Each number is 128 + 32 x the weight over its row's rms, rounded and kept within 0 to 255. Layers, rows and columns count from 0. The size above them is the row's rms in percent of the matrix's.

# layer 9 MLP down (transposed), 1024x384, rms 0.116, rows 249-270, columns 96-143
size [ 95  95 102 100  99 105 106  94 104 107 101  97 103 113  94 102  95 100  91  95  95  99]
[[118 171 141 152  97 122  78 177 138 110 134  41 116 147 140  86 156 139 103 116  85 153 151 108 108 116 134 143 139 120 150 126 123 138  58  98 141 120  80  84 189 117  78 171 133  71  65 160]
 [128 121 182 181  70 125 100 168 102 122 106 199 138 150 144 117 183 170 120  80 141 166 170  77 113  83 128 127 128 135 127 127 153 191 149  79 116 115 139 159 101 133 134  89  86 128 154 125]
 [132 146 121 186 179 126 120 161  51 155  62 114 112 133 100 171 115  84 140 182  63 141 153 165 135  83 128 183  95 144 130 161 153 120  64 111 156 106 138 127 140 119  90 210  83  71 121 117]
 [145 141 106 122  70 146  95 141 147 187 116  96 145 165 124 175 147  92 102 149 115 171  89 117 152 151 116 144  99 153  65 135 120 174  88 152 133 118 121 128 119 137 144  75 130  91 191 111]
 [105 156 114 140 103 115 105 160 144  69 127 156 151  85 133 176  99 127 212 132 112 150 166 173 128 155 108  97 126  88 151 159  98 149 135 166 158 141 164 161 160 148 161 230 141 165 170 184]
 [ 89 203 162  82 115 111 129 114 150 124 119 143 140 174  90  51 129 137 130 171 193 120  83  70 193 101 111 164  64 134 130 171 128 143 128 125 124 129 173 117 109 118 129 135  76 150 160 189]
 [118 113 112 131 115  77 125  76 114 194  93 146 111 134 208 146  52  63 137 124 120 138 135 160 151  88 114 128 191 100 169  96 211  97  66 152 108 137 102 137 137 126  95 153 103 102 101 130]
 [163 152  99 174  85 165 179 197 114 142 107 153 115 166 129 105 130 131 110 163 133 117 145 116 141 186 173  76 102 124 103  89 106 102  90 154 140 156 169 110 124 206 104  97 117 122 128 106]
 [183 111 124 133  82  81 118  98  93 167 104  89 123  72 106  99 152 124 159 166 108 145  94 185 147 179  99 144 159 127  97 155 170 127 131 159 150 147 136  94  99  51 104 154 124 133 124 136]
 [107 142 163 142 106 104 128  85 128 113 203 166 113 147 148 129 138 125  80  97 171 128 124 127 118  98 119 161 172 124 133 137 143  76 118 107 151  92  84 123 181 135 135 117  36 173 109 133]
 [202 146 112 150 133 120 131 159 147 118 121 190 117 121 126 197 113 155  74 117  79 117  68 152 106  46 138  86 126 138 104 110 132 156 108  73  67  97  82 111 132 180  71 174 148 130 101 134]
 [ 99  63 117 131 142 125 154  53 124 142 195 155  46  91 106 141  75 146 119 119 149 165 132 131 153 126 116 118 165 163 133 101 128 153 141 126 134 113 137 136 117 134 117 108 104 102 174 178]
 [ 98 137 175 164 122 165 187  89 105 112 150 105  70 142 153 146 144 207 109  72  86 152 156 143 115 137  88 134 108 150 119 156 124  97 162  93 219 130 125 124 118 108  80  94 146 144 144 168]
 [182 117 181 109 188 126 165  82 133 118 114 138  86  95 108 119 116 118 109 129 133 125 123  85 141 152 152 146 129 130 107  95 139 165 162 144 144  75 202 134 120 173 155 185 116 108 163 159]
 [117  86  73 116 101 110 153 134 102 155 172 138 157 154 150 122 110 163 151 116 115 125  79 153 146 134  94 179 116 166 126 123 149 145 136  79 207 103 120 101  99 101 171  99  96 100 151 140]
 [144  48 111 161 140 152 114 127 181 131 120 113 106 134 116  58 134 136 120 172  79 133 168 129 100  61 164 133 161 185 103 154 159 126  76 127 103 119 127 135 167 204 120 110 124  48 112 141]
 [123 135  91 134 100 155 127 110 121 155 145 108 144 123 115 101 135 119 157 145 142 117 163  78 198 161 162 127 146  92 177 120 114 193  60  93 155  58 154 150 112 138 107 125 118 141 155 142]
 [ 65 134 138  75 100 185 108  93 140 178  39 135 129 119  97 172 124 156 129 144 158  55 145 143 122 134 115 172 124 140 162  86 143 155  74 120  78  68 105 100 149 134 122 113 138  79 115 125]
 [152 141 122 125  98  89 178 121 123 145 144  97 125 124 133 139 134 109 132  80 118 122 193 134 154 179 114  90 115 118 133 111 113 121  53  94 137  99  88 161 114 148 152 130 114 107 139 143]
 [150 100 216  99 153 106 141  86 155 142 118 100 127 140 123  95 122 150 102  91 142 216 171  67 145 138 153  98 124 115 121 141 152 137 107 132 115  78 146 125  79  69 109 150 163 148 135 151]
 [122 108 168 127 166 146 158 112 110 111 113 100 155 156 106 116  95 127 110 131 156 118 113 111  98 128 125 146 177 161 136  93 126  70   9 112 114 161 134  93 168 121 150 135 143 123 168 114]
 [ 87 118 125 205 143 119  77 102 133 117 100  86 141 134  93 127 112 136 136 115  80 160 184 145 168 108 147 103 132  95 120  94 145 150  55  96 124  82 114 101 170 129 179 216 134 130 142 118]]
# layer 9 MLP gate, 1024x384, rms 0.137, rows 250-270, columns 96-143
size [ 91 101  97 102  98 105  96 107 108  99  97 103 109 103 102  99  98  96 102 107  93]
[[ 84 139 129  92 174 107 173 118  88  56 125 155 184  74 115 100 143 163  31 138  89  64 128 172 119 166  86 163  92 207 116 120 176  98 140 130 138 107 118 161 127  53 115 118 141  98 125 117]
 [146 137 139 173 151 173  62 131 103 177  94 117  89 176 135 146  66 123 102 111  91  89 106 159 134 171 146 144 153 148  78 125 145  92 106 159 138 190 105 163 193 131 148 150 138  92 188 151]
 [ 84 134  93 193  77 156 108 155 126 133 135 130 126  95 116 122 157 120  89 177 131 123 146 133 131 162 145 142  74  98 209 195 154 131 126 163 116 196 167 128 170 137 131  56 142 146 107 147]
 [158  92  98  98 114 115 120 101 150 126 127 104 143 111  96 168 143 100 123 108 118 142 179 137 115 120 116 126 141 144 140 151 137 127 115 175 168 171 125 100 127 206  93 143 120 214  71 106]
 [120  81 112 127 139 112 151 106 171  88 141 184 106 129  87 148 139 160 137 169 115  92 165 156 116 157  97 104 130 164 109  99 123 107 115 137 104 129 155 193 122  85  70  79  88 131 110 131]
 [116 123 145 146 127  91 157 168  83 123 135 155  92 138 126 110 153 111  93 121  98  64 118 113 128  67 160 138 168  90  95 203 135 103  99 184 107 135 111 120 142 160 143 133 119 125 110 149]
 [182 145  84  91 188 161  99 159 119 110  91 112 142 111  75 125 141 141 158 130 108  88 178 153 131 140 155 141 136  91 102 191 104 131 131 109 121 114 187 112 112 135 133 129 199  87 169 114]
 [144 124 174 118 150 162 122  97 169 169 115  71 159 182 126 171 148 128 155 100 192 189 124 102 132 111 132 114 143 198 122 144 159  89  90 111 126 102 135 133 143 134 140 125 187 169 137 122]
 [116 154 101  85 140 128  52 173 126 162 126  59 145 128  91  85  80 147 108  62 165 104 110 134 125  86 180 107 127 156 121 119 119 124 175 115  27 124 127 156 144  88 148 149 105 156 144  91]
 [ 73 133  92 114 186 182 104 127 152 110 108  74 118  98 135 165 143 125 103 143 155 122 138 121 118 142 156  50 125 136 147 129 129 148 141 141 160 119 122 131  95 185 202 117 115 122 148 148]
 [121 135 146 182 103 121 181 150 160 108 137 106 144 135 114 154  43 166 122 135 144 161 132 135 169 129  89 125 121 155 142  74 170 145 103 119 104 115 152  58  85 133 131 122  92 118 147 152]
 [108 162 108  90 128 187 128 112 167  75 147 103 132 150 112 112 156 126 158 163 141 132 208 105 121 136 143 112 152 113  86  86 129 134 123 147 104  72  66 162 141 141 131 154 151 148 155 117]
 [125 102 126 154 167 116 183 139 111  55  84 121  88 109  84 132 101 129 125  59 136 150 104 119 152 111 120  85 109 149 129  65 190 111 146  99 112 117 149 199 130 151 214 195  82 107  55 145]
 [ 99 135 194 153 124 114  98 189 134 118 147 146  92  95 170 167 182  73 125 100 108 157 118 123  53 150 163  92 185 130 148 140 131 106 102 152 136 149 133 149  82  79 126 100 134 161 172 150]
 [193 104 170 114 161 106 139 106 125 137 160  86 170 115 117 158 156 206 140 128 122 170 142 187 132 105 156  78 131 112 138 151 155 129 118 126 142 136 157  85 113  87 164 124 109 218 147  98]
 [122 185 117 135 125  88 114 172  89 127 160 120 148 110 116  89 150  59 166 113 141 116 163 151 103  92 122 144  91 124 105 171 130 193 150 142 146 117 137 121 113 126 118 140  84 169 137 158]
 [120 118 124 149 106 119 128 156 121 111 167 109 140 136 146 174 110 104 163 108 127 160 163 101 110 143 144 146  81 105 141 107 119  99  97  35 154 114  84 128 107 121 157 130 101 142 126 136]
 [156 130 150 106 116 122 103 133  92 126 120  83 182 142  81  57 139 134 117 167  69 111 143 148 114  95 121 107 129 160 135 179 124 107  94 120 104 134  83 148 151 142 101  65 169 170 122 116]
 [101 121 115 168 112  78  93 104 112 158 131 116 112 156 146 183  77 109 182 198 148  86 134 120 112  88 130 132  92 149  77 156 108 124 121 141  74 169  61  52 146 132 108 108 135  75 125 116]
 [154 125 118 146 186 135 108 141 218 128 131 140 119 120  94 141 143 122 142 119 123 123 101 159 164 119 164 128 170  91 125 126 134 164  75 125 148 110 157 111  91 144 127 118 105 142  99 103]
 [163 127 127 141  66 123 203  96 200  94 136 156 204 142 138 149 136 163 158 144 127 116  87 140 162 105 173 135  74 120  95 137 154 109 112 149 158 150  88  97  69  86 127 137 132 102 135 153]]
# layer 9 MLP up, 1024x384, rms 0.145, rows 250-270, columns 96-143
size [ 92 102 101  92 107 103  93 102 106  99  92 103 111 102 105  99 102  94  91  95 101]
[[150 145  34 164 166 180 143  67 155  76  80 130 140 104 104 144  87  83 158 131 118 139 124 124  83 152  95 104 135 162 143 158 105 124  91 110 143 115 104 171 127 126 109 124 138  85 144 124]
 [126 121 137 170 153  78 149 143 104 170 142 149 126 184 153 171 167  66 159 152 160 144 115 129  77 203 147 158 127 129  84 115 198  97 172 106 172 118 163 175 128 109 139 146 152 167 116 170]
 [169  77 171 161  94 122 135 167 132 123 155 145 177  38 160 130 112 140 131 104  69  90 134  92  96  99 105 155 160 162 106 101 121 126 120 183 119  93 147  98  52 141 143 115 199 123 209 132]
 [178 113 210 177 168  84  87 136 167 110 105 141 130  94 146 168 148 140 112 162 142 127 173 132 192 149 127 136 189  76 194 140 119 125 136 144 190 110 144 147 154 181 101 120 159 139 139 151]
 [148 133 163 117  93 119  99 178 109 136 146 109 107 129 141  90 109 150  86 126 107  99 110 175 161 106  85 160 157 103 172 135  83 159 135 161 131 174 120 129  84 175 176 155 151 121 141 123]
 [ 98 117 152 153 112 113 153 126 129  85  95 137 133 142 109 200 119  76 122  55 125 140 128 100 110 141 154 174 135  95 116 104 172 125 152 101 164  93 108 150  86 185 125 104  90 133  88 122]
 [119 127 135 172 113 121 129 165 108 105 132  58 142  32 154 107 154 141 113 110 122  95 168 210 201 154 136  58 150 126  92  55  80 131 186  72 149 131 124 118 139 143 180 129 169 161 153 107]
 [ 76 144 154  78 150 155 144 140  71 112  96 153 132  89 125 111  71  97 143 167  98  91 159  99 114 171 149 174 141 141 154 112 139 125 115 186 100  59 114 101 149 111 153 162 104 174 101  94]
 [140  94 179 117 152 191 110 112 148  97 108 158 145 124 182 147 122 125 153 125 121 149 133 133 134 150  98 118 182 116  88  74 146 126 155 115 142  84 112 144 127 138 118 136 171 122  92 146]
 [137 133 117 152 160  83  98  66  88 147 142 134 151 134  58 126 130 123 127 133  87  94 141  75 112 134 125 112 142  95 123 104 154 137 166 119  89 142  84 119 138 163 160 151 116 192 147  93]
 [118 151 116 136 135 120 144 182  99 179 105 132  42 107 159 107 170 135 208 150 103  59 118 102 162 133  92  72 151 122 182 141  87 134 158 131 159 171 131 106 193 196 170 102 162 165 178 134]
 [163 111 143 101 122  81 143  82 132 149 138 163  81 119  91 165 116 124 124 123 155 109 112 164 113  93 112 148  66 159 139 212 151 106 145 161 105 143 135 150 143 149  92  78  79 119  99  90]
 [104  74  84 129 152  99 208 137  78 113  97 157  64 140 102 131 159 130  73  87 117 157 146 113 124  73 114  87  38 120 136  51 179 123 223 113 126 145 148 211 107 119 157 129 130  97  70 112]
 [108 106 142 107  73  99 218 123 125 126 152 123 113 105 104 152 159 208  97  78  96 118 170 142 160 153 155  98 121 112  99 141 159 127 151  89 121 113 106 151 153  46 126 106 105 121 113 189]
 [109 197 101 161 157 126 158 152 174 128 104 108 163 109  76  63 126 143  91 115  81 117 198 125 138 137 148 148 201 157  48 131 100 184 128  77 123 114 112  93 120 179 138 104 119  90 194 143]
 [183 179  87 171 127 125 127 150 115 196 106 126 125 125 137 114 114  96 167 131 127 156 165 171 150 157 145 124 132 169 134 194 145 143  91  80 114 180  71 124 161 142 123 111 108 182 154 178]
 [113  33 158 155 111 112 107  95 181 118 156 127  90  93 113 180 135  94 143 179 102 186 119 144 151 133 178 167  54 120 133 100 110  92  69 111 107 115  84 141 149  80 120 151 145 136  75 137]
 [159 119 154 123 126 181 138 108  71 106 109 163 136 115 143 101 124 119 167 165 167 142 151  80  90 137 183 125 105 208 112 162 121 109 121 112 100 177  96 147 143 155 106 154 123 180 122 139]
 [ 96 153 197 124 143 144 138  88  80 116 162 116 115 132 148 172 167 171 122 112 125 142  92 139 168 133 134 119  97 138 106 113 122 101 184 130 127 127  94 109 115 140 159 207 104 151 141 130]
 [ 89 158 123  85  86  93  84 150  37 149 132  76 119  98 148 147 116 139 138 138  88  81  94 146 118 139 125 160  87 171 139 137 126 128 105 127 171  83 117 155 157 122 125 136 159 170 160 133]
 [ 83 116 214 107 141 203 164  81  60 152  48 141 110 119 114 153 109 100 135  99 115  95 130  85 120 146 154 138  65  95 119 116 146 105 127 133  80  83 106 150  76  91 175 105 110 123 159 100]]